config.toml
n_layer = 10
activation = "squared_relu"
bias = "qkv"
tie_embeddings = false
init_std_o = 0.0
init_std_up = 0.0331
warmup_steps = 32
decay_shape = "linear"
seq_len = 512
Each number is 50 + 12 x the weight over the matrix's rms, rounded and kept within 0 to 99. Layers, rows and columns count from 0.

# layer 3 attention query, 192x192, rms 0.185, rows 145-191, columns 96-191
32 39 52 68 31 67 49 49 38 59 65 42 55 53 56 55 54 57 61 38 65 25 49 52 43 54 45 55 71 46 39 48 45 47 61 50 50 42 41 62 71 37 51 55 35 43 59 45 43 48 44 53 37 70 33 48 67 74 68 42 45 40 41 58 52 25 58 47 44 41 37 54 49 59 50 51 63 52 56 48 51 45 34 39 57 47 48 60 58 72 54 77 48 56 49 59
53 34 55 56 46 54 51 55 68 44 45 81 35 18 59 58 33 44 62 73 80 59 40 28 74 39 40 44 45 33 47 72 52 52 35 25 49 40 63 37 26 61 40 32 31 57 45 33 61 69 59 55 55 63 52 76 53 23 50 47 70 58 50 56 53 48 61 45 57 34 74 61 49 62 49 46 26 54 63 43 53 50 35 42 51 35 26 64 55 37 33 44 44 62 53 43
60 46 43 51 41 63 51 59 62 44 32 38 49 45 47 36 44 53 47 51 74 56 42 65 49 57 42 53 50 51 55 52 42 51 39 54 50 59 52 52 54 45 51 35 47 55 51 42 57 50 50 46 40 37 46 56 49 44 55 53 57 66 45 47 61 54 60 49 57 51 69 47 52 55 54 45 35 56 51 42 58 52 63 47 46 27 45 56 43 40 46 44 45 47 68 57
57 56 73 57 48 62 48 48 59 50 71 61 67 64 37 54 43 37 60 71 78 52 37 43 67 39 35 63 51 46 54 57 40 38 28 34 50 63 42 65 33 52 45 32 31 50 87 53 48 52 53 56 57 51 35 54 59 50 52 68 55 22 44 43 58 55 49 59 29 65 84 52 62 45 54 71 33 57 41 46 61 57 32 43 51 40 70 52 42 48 61 44 67 34 63 79
42 55 39 55 57 42 50 53 39 65 49 54 56 47 42 73 48 34 45 34 52 57 52 38 45 59 42 31 62 47 43 60 48 45 55 58 55 54 54 62 60 44 41 44 33 58 54 49 37 35 66 35 76 68 43 58 60 64 52 60 77 61 49 39 39 44 55 61 48 36 76 54 66 45 60 35 28 56 49 52 55 47 63 37 45 50 47 53 74 59 47 31 64 45 64 45
47 55 49 47 74 78 55 35 59 57 53 39 77 54 49 46 69 59 57 71 45 36 40 42 35 60 44 43 63 53 55 53 48 43 63 64 53 59 60 53 54 47 59 51 30 28 58 57 56 61 42 32 48 39 67 46 53 48 78 55 29 72 64 44 48 47 49 46 67 42 30 54 37 44 49 48 49 77 54 45 65 70 59 50 69 51 46 43 45 54 52 64 44 34 62 70
45 55 57 63 57 51 39 55 41 43 51 62 54 46 33 59 36 57 48 28 37 58 50 52 36 53 54 55 55 36 45 41 43 53 49 20 38 48 55 47 26 47 49 69 62 48 57 45 39 47 64 39 58 69 59 66 46 45 58 44 63 46 50 52 70 66 33 56 59 40 57 47 61 49 30 62 54 49 62 43 39 25 62 64 54 50 55 58 49 64 63 67 38 66 36 48
60 44 42 67 49 41 52 65 45 41 53 45 51 53 57 41 58 35 44 57 58 56 53 46 61 43 53 47 52 46 50 73 43 35 59 50 39 46 50 52 46 26 49 46 49 51 61 55 71 45 35 44 34 26 54 55 42 55 49 47 50 59 55 64 52 48 64 58 66 61 44 37 36 50 72 48 52 67 63 64 58 51 34 39 59 42 42 50 42 32 43 45 43 48 44 51
63 65 40 54 43 39 55 31 42 52 67 63 40 44 42 60 51 52 66 50 57 42 56 63 44 34 42 49 39 38 47 37 51 57 38 45 50 54 42 41 42 39 54 62 29 46 45 51 37 34 45 38 40 56 38 49 45 81 69 46 36 66 60 56 57 58 41 53 46 60 41 70 33 32 47 41 36 38 49 60 51 55 45 54 47 46 39 75 51 64 44 43 49 66 56 49
63 67 51 42 25 47 56 54 34 61 51 57 43 52 42 70 65 71 50 72 33 55 42 46 41 36 34 47 54 47 51 54 34 47 59 50 36 87 40 37 48 50 51 60 47 46 59 46 32 74 56 40 82 63 37 62 56 44 52 58 63 38 36 63 23 55 56 49 41 58 36 53 57 51 45 44 63 84 70 37 41 50 43 43 71 33 50 46 33 55 70 65 42 73 44 22
53 71 64 50 42 38 51 49 52 73 57 49 67 53 31 42 64 46 43 70 52 39 48 34 50 61 63 57 39 42 48 48 50 53 61 43 49 61 54 47 22 40 58 73 36 61 54 45 73 65 68 38 39 51 35 48 63 59 43 37 44 61 53 33 47 31 58 36 60 41 50 52 46 46 47 47 48 63 38 46 56 73 61 63 34 63 37 73 54 50 56 53 66 70 64 57
56 49 67 76 50 23 39 71 63 42 21 51 59 46 49 36 47 57 49 56 68 65 60 51 39 53 65 53 49 58 42 55 38 38 67 56 51 61 49 49 33 24 49 53 59 52 54 44 45 59 64 51 31 64 36 47 55 52 44 56 50 58 35 57 62 61 34 42 45 43 45 44 44 56 69 52 68 40 40 41 60 29 60 75 46 34 31 43 43 49 63 66 62 50 56 48
60 58 38 54 41 00 66 66 41 47 41 68 39 47 35 42 13 57 73 45 52 64 70 52 50 74 40 64 55 54 38 35 52 81 57 77 54 59 44 46 42 36 61 64 33 48 54 53 53 35 41 37 38 65 74 49 51 59 62 45 49 67 36 47 53 45 72 47 38 43 35 48 65 35 42 77 39 53 42 62 39 51 79 53 44 45 58 55 51 45 53 68 58 52 21 49
57 46 54 47 36 57 41 45 45 41 58 51 62 42 51 42 62 41 60 39 65 65 49 49 43 55 45 60 81 81 64 56 29 60 39 45 41 56 60 45 84 57 48 35 49 58 51 52 46 51 56 41 33 66 58 47 53 46 40 50 45 54 51 44 44 66 40 63 44 46 40 42 54 65 52 51 52 41 48 46 47 59 54 62 40 61 51 35 25 66 42 63 43 37 68 54
34 57 63 81 36 52 52 57 60 75 41 45 55 39 55 28 62 55 76 44 50 41 55 40 80 49 48 37 45 64 41 41 31 53 50 78 60 44 64 70 61 42 62 64 78 44 53 78 79 70 22 37 55 43 51 70 41 45 60 52 41 65 51 45 58 65 51 46 55 50 52 60 40 59 46 61 65 46 49 80 68 46 63 36 48 66 71 40 45 47 45 61 49 68 51 52
35 54 41 59 42 49 49 36 32 57 56 59 59 64 36 41 39 38 47 44 42 59 40 69 61 60 51 53 59 36 59 53 43 44 71 47 47 59 39 54 50 30 13 62 44 74 67 56 63 65 41 39 64 49 62 45 65 45 46 14 60 31 56 57 21 36 50 37 69 36 55 71 37 83 46 45 49 57 47 73 41 37 46 55 53 61 60 26 42 42 47 66 65 44 59 56
39 50 51 57 69 68 40 49 67 70 41 65 39 62 31 47 36 47 70 48 59 32 48 43 76 58 35 56 60 43 45 23 50 44 57 80 47 44 66 70 23 45 45 56 48 56 56 35 33 43 52 46 19 55 35 61 53 58 61 72 53 61 50 42 55 25 49 28 52 61 53 44 54 47 39 40 47 27 39 44 50 43 42 56 55 43 66 65 44 62 61 60 67 60 42 33
37 48 47 33 39 63 55 40 47 48 59 60 34 49 46 58 58 42 58 39 30 53 33 57 34 46 58 66 84 38 48 38 61 45 39 54 33 50 42 14 69 43 51 60 79 39 47 35 52 24 56 57 41 50 73 68 42 58 40 49 57 42 22 55 67 22 56 44 38 56 59 63 59 72 29 63 66 44 60 53 24 59 74 49 61 63 75 85 32 33 54 50 37 62 35 41
49 54 49 65 57 38 50 64 59 55 37 40 56 50 27 35 56 47 36 25 79 73 37 50 67 48 50 51 46 52 45 55 54 31 52 46 52 50 63 65 45 45 53 71 59 44 67 52 54 65 54 47 64 48 47 61 65 51 45 47 46 57 38 67 41 53 16 35 52 42 23 43 51 42 48 58 41 40 23 44 46 32 52 52 59 53 48 53 60 52 59 71 46 42 48 43
57 70 58 28 47 59 51 54 53 53 51 51 44 53 75 42 63 66 35 50 60 65 30 42 53 42 60 38 41 35 65 47 27 69 57 61 51 69 43 57 39 63 59 55 47 56 57 71 61 44 33 51 51 45 34 29 44 50 75 49 78 44 54 47 37 38 38 57 51 40 45 35 76 62 59 64 35 49 65 58 41 62 54 36 66 41 29 46 44 41 56 57 54 74 43 38
45 48 50 41 56 49 39 39 19 13 54 55 34 53 43 46 30 50 47 29 42 52 66 53 46 43 57 41 34 51 52 51 43 47 35 23 71 50 41 20 57 49 54 53 66 52 46 49 26 46 50 45 42 40 48 40 35 31 56 51 59 63 65 58 29 37 55 38 67 53 46 47 46 48 46 51 35 74 47 50 25 51 57 56 66 45 61 63 58 56 41 62 30 66 45 45
43 55 62 54 56 79 51 19 75 39 56 33 57 41 51 91 33 45 47 57 45 52 50 45 52 20 57 65 75 68 38 40 81 63 35 18 50 20 39 71 39 30 71 24 73 38 45 26 38 51 37 48 47 61 49 64 24 45 27 61 60 31 50 40 32 25 26 82 46 50 42 73 60 47 58 62 43 26 38 48 28 68 44 58 55 32 69 39 63 66 33 35 63 54 55 61
31 39 54 76 33 45 27 49 49 54 61 69 55 43 55 48 46 38 30 21 62 60 54 67 34 49 42 59 86 61 48 42 47 28 49 68 41 75 51 47 56 61 33 36 71 57 54 57 60 47 48 64 41 48 60 34 47 72 38 38 47 38 48 42 72 49 57 42 69 61 60 56 25 58 59 49 43 60 25 55 23 43 40 48 32 47 52 57 54 64 43 56 25 44 39 89
51 51 47 64 59 24 51 32 39 70 65 53 59 50 54 78 56 44 43 41 59 32 18 66 63 42 48 76 62 61 20 61 43 57 66 64 41 53 53 39 64 25 53 58 60 59 61 33 50 50 53 44 44 56 16 63 42 69 38 43 53 58 43 35 45 58 55 45 79 42 45 46 58 56 39 45 42 42 51 71 40 32 54 62 39 28 61 31 55 56 26 62 45 63 51 61
57 73 42 49 54 67 55 28 76 36 57 41 57 32 72 61 66 55 46 51 34 51 54 35 52 38 47 54 47 54 56 38 51 48 59 53 38 56 61 41 67 19 62 44 63 62 35 44 50 41 48 57 49 49 44 59 39 33 50 43 48 52 39 62 35 51 57 51 42 45 56 43 60 56 47 58 41 52 24 33 42 68 31 49 39 65 42 53 47 45 49 52 59 64 40 48
40 63 47 66 69 44 54 65 66 60 26 46 57 48 28 37 43 37 21 60 57 39 52 55 64 43 39 62 48 41 44 48 57 45 48 38 56 37 36 47 69 37 61 45 57 57 68 49 62 41 39 33 27 46 56 60 55 47 48 50 50 34 55 66 28 52 53 51 53 59 38 59 41 78 58 45 59 48 62 59 55 50 76 54 36 40 34 48 39 43 43 46 67 62 47 62
64 95 52 30 43 30 22 78 12 88 13 21 51 49 16 53 67 51 76 62 39 81 44 54 44 64 57 43 41 55 66 47 08 80 65 87 23 51 62 33 56 59 24 46 26 50 62 60 73 75 63 50 37 59 51 52 21 50 98 15 83 56 50 64 79 48 68 34 62 47 05 25 45 57 97 65 29 73 30 63 57 15 48 44 27 48 26 05 27 65 42 77 57 12 40 44
63 43 62 51 48 54 19 58 36 49 42 44 54 52 28 40 35 51 62 52 60 63 60 52 69 74 47 81 56 37 59 61 67 40 47 45 55 62 59 58 38 59 49 37 56 60 41 39 60 41 52 86 58 47 49 34 51 50 48 52 48 44 54 65 57 65 57 69 35 54 60 48 52 67 45 66 52 71 52 53 31 58 40 40 32 64 52 52 59 52 32 39 52 30 56 75
68 31 51 39 48 46 60 51 52 52 54 62 31 22 48 35 62 10 53 28 59 38 55 58 58 56 53 40 70 65 54 46 49 55 36 71 58 73 30 37 35 62 54 46 29 71 58 68 50 25 42 65 05 45 61 60 76 56 57 70 56 54 51 39 39 26 61 36 37 65 44 78 50 44 58 54 60 46 43 52 54 40 62 49 37 44 35 37 29 48 68 70 30 40 52 26
64 53 52 56 56 60 21 47 46 36 53 52 52 41 54 45 45 40 75 53 42 35 70 54 63 65 40 80 52 47 60 43 76 50 51 59 47 40 59 74 49 60 83 41 57 77 36 50 47 61 57 49 60 38 60 56 57 53 60 75 44 33 57 46 34 44 55 56 55 62 69 46 59 37 39 58 48 43 55 54 36 55 41 43 45 68 54 26 39 59 68 53 73 59 57 52
47 42 57 47 63 39 67 29 32 41 65 43 43 31 41 51 55 42 62 45 58 56 31 57 37 75 33 59 31 33 55 33 55 56 36 51 44 49 45 53 39 35 41 67 57 47 48 36 10 53 40 42 41 51 47 41 51 32 17 51 61 47 59 45 37 19 42 44 47 70 56 53 33 47 63 43 38 33 59 62 60 69 48 71 48 55 48 47 45 57 48 31 39 42 42 65
49 51 49 63 54 42 38 48 42 61 54 53 45 60 43 61 31 54 69 55 68 35 69 54 58 60 12 53 25 46 63 34 34 48 38 57 40 58 62 33 35 45 52 52 65 38 50 55 29 67 35 40 45 38 49 45 53 69 29 48 62 44 47 47 59 70 43 56 50 49 78 54 45 44 41 51 55 48 37 34 59 64 63 36 53 52 59 35 60 35 78 42 61 56 45 52
64 48 51 36 69 65 62 57 33 64 63 46 42 61 21 43 41 47 48 37 67 66 61 59 51 63 68 37 55 44 23 46 49 67 53 68 72 51 41 76 63 66 70 49 77 36 46 56 79 80 51 50 39 53 27 52 53 53 54 61 64 41 63 56 55 31 37 15 63 61 50 44 40 29 49 57 50 77 57 44 20 59 21 89 49 46 35 46 49 50 59 57 52 40 61 12
50 42 57 68 30 62 74 46 73 50 66 55 52 36 35 51 54 46 46 53 68 51 15 57 55 51 48 46 62 58 55 45 27 62 41 50 50 52 56 31 27 34 45 64 40 67 58 58 56 48 16 52 35 85 52 54 53 31 65 57 56 25 67 62 48 61 38 31 34 70 36 54 50 71 57 42 58 27 53 61 53 47 28 68 30 17 24 44 46 52 51 40 53 62 37 58
55 39 39 45 65 37 48 66 38 73 63 27 41 36 55 50 81 56 42 62 68 61 53 42 43 55 33 62 48 45 67 48 29 76 60 30 60 58 40 72 54 45 63 71 40 62 55 62 57 45 35 55 51 59 31 69 40 43 56 44 39 56 50 52 44 58 73 55 49 30 57 32 54 67 44 59 56 77 50 46 51 49 26 42 55 55 61 41 45 73 34 67 39 47 74 51
53 69 43 47 59 66 44 54 41 55 60 42 46 52 42 68 46 50 58 66 38 42 73 28 39 51 37 54 62 61 54 32 54 58 59 43 62 46 52 81 41 33 31 44 43 36 64 65 50 51 48 51 63 53 56 32 71 46 56 38 53 91 50 47 45 59 75 71 48 41 46 48 47 25 49 28 35 67 51 83 54 48 46 30 43 68 51 42 45 68 32 58 75 50 68 42
58 43 39 68 47 29 58 41 70 80 40 58 39 55 64 57 51 64 50 37 61 65 32 45 78 35 50 50 46 49 40 66 45 94 53 12 33 23 41 60 38 57 76 61 52 71 41 42 39 36 42 48 50 43 68 39 46 63 65 59 27 23 49 62 31 38 22 46 43 47 43 39 55 54 46 58 49 47 49 59 41 69 61 73 38 41 61 55 63 67 42 65 42 58 48 41
56 52 39 33 58 52 57 59 39 48 54 55 56 42 78 59 38 46 45 44 49 42 54 45 59 54 45 44 58 49 35 40 46 49 47 65 53 50 44 49 21 49 43 61 63 58 47 58 52 17 63 37 44 27 58 40 55 68 43 42 50 55 50 61 60 46 55 52 59 39 45 36 72 33 49 46 33 23 42 37 47 43 56 49 61 56 55 59 66 41 68 40 24 69 31 70
48 63 62 55 43 47 48 48 58 80 55 42 47 66 77 52 65 70 63 28 41 47 55 42 48 64 67 61 31 47 41 33 58 57 58 68 47 58 54 53 44 59 79 49 55 60 42 58 64 51 45 28 62 59 56 25 67 45 53 51 51 48 54 65 53 32 77 53 24 33 67 48 59 41 37 75 51 45 77 46 47 54 30 58 50 46 41 64 46 67 34 44 47 38 60 55
45 57 43 49 65 58 47 76 48 73 50 58 54 45 52 34 54 72 46 44 50 57 76 43 43 50 46 53 29 35 68 70 42 68 46 62 55 51 71 31 49 44 40 74 52 32 35 61 65 59 73 43 58 61 77 72 31 37 55 52 66 71 56 58 70 51 39 34 49 56 46 31 60 51 54 57 59 60 61 51 63 44 46 51 42 52 49 33 60 54 35 61 61 56 48 30
34 54 54 44 60 51 68 35 55 59 55 40 73 44 55 38 53 50 46 46 48 38 59 61 59 58 72 47 48 76 54 48 35 31 35 42 51 63 59 34 63 32 42 62 42 50 45 56 56 54 48 17 54 51 59 42 70 61 73 38 48 51 49 46 68 53 52 31 41 47 57 48 64 38 62 46 61 50 46 64 56 35 58 57 34 31 49 34 51 42 38 40 57 35 68 52
18 33 44 74 53 70 79 55 59 78 23 74 50 48 46 43 61 61 49 35 65 72 36 29 52 32 37 60 23 44 25 21 69 20 07 27 48 47 49 84 39 38 55 46 45 48 71 54 44 51 36 48 53 40 39 21 57 60 40 54 38 38 28 61 72 49 40 50 42 40 68 86 53 46 36 78 52 57 39 56 45 50 28 65 47 51 59 49 50 51 62 50 47 41 50 71
61 43 42 44 54 48 55 58 51 50 50 40 31 68 68 62 61 32 38 33 63 63 57 65 46 51 63 48 52 49 47 51 40 55 57 55 32 54 58 46 41 51 56 70 72 73 51 55 54 76 71 50 57 45 46 47 28 27 51 45 50 49 61 41 49 53 49 51 54 38 51 50 44 64 45 54 55 41 48 32 49 66 41 59 40 60 30 61 43 49 34 53 54 54 47 61
48 44 44 56 64 29 33 42 55 62 45 30 46 45 40 55 61 58 47 50 64 64 42 47 47 44 25 54 46 62 73 58 37 37 70 44 55 66 56 57 36 59 61 36 40 39 46 49 63 50 32 82 35 36 55 58 21 69 34 39 30 24 30 55 68 62 55 69 60 41 53 54 57 16 44 36 47 50 38 71 45 47 41 40 63 33 66 69 64 54 35 66 57 28 50 59
38 50 32 35 48 39 35 56 47 31 76 60 41 35 36 43 46 43 70 62 57 44 50 38 59 35 55 34 43 64 49 52 37 76 50 51 60 59 49 38 36 51 41 48 31 55 50 24 45 31 44 69 48 61 40 51 38 35 50 73 43 62 48 44 35 60 53 55 37 62 41 38 50 57 55 53 53 47 58 40 46 55 46 47 37 52 35 47 45 65 44 52 61 35 48 67
61 48 34 55 51 60 63 50 25 62 61 63 68 55 58 40 32 69 38 60 60 60 52 44 41 67 30 46 42 65 58 47 54 48 47 32 43 58 61 43 59 45 60 62 35 61 48 47 63 48 33 57 58 41 49 51 52 69 56 42 35 48 51 66 45 58 43 64 48 17 43 56 63 42 65 30 67 58 50 74 79 42 49 52 56 49 34 32 43 43 24 58 47 56 40 54
65 45 60 73 37 39 45 53 49 46 49 34 48 36 58 41 45 46 74 43 74 61 67 35 54 57 52 62 43 72 71 28 40 30 60 41 61 53 52 59 58 35 26 43 39 32 41 45 59 54 30 31 85 40 51 15 53 58 39 51 56 73 70 76 41 62 59 63 34 52 55 44 48 55 58 64 52 40 54 79 47 40 71 35 45 43 63 57 43 40 44 53 67 66 18 60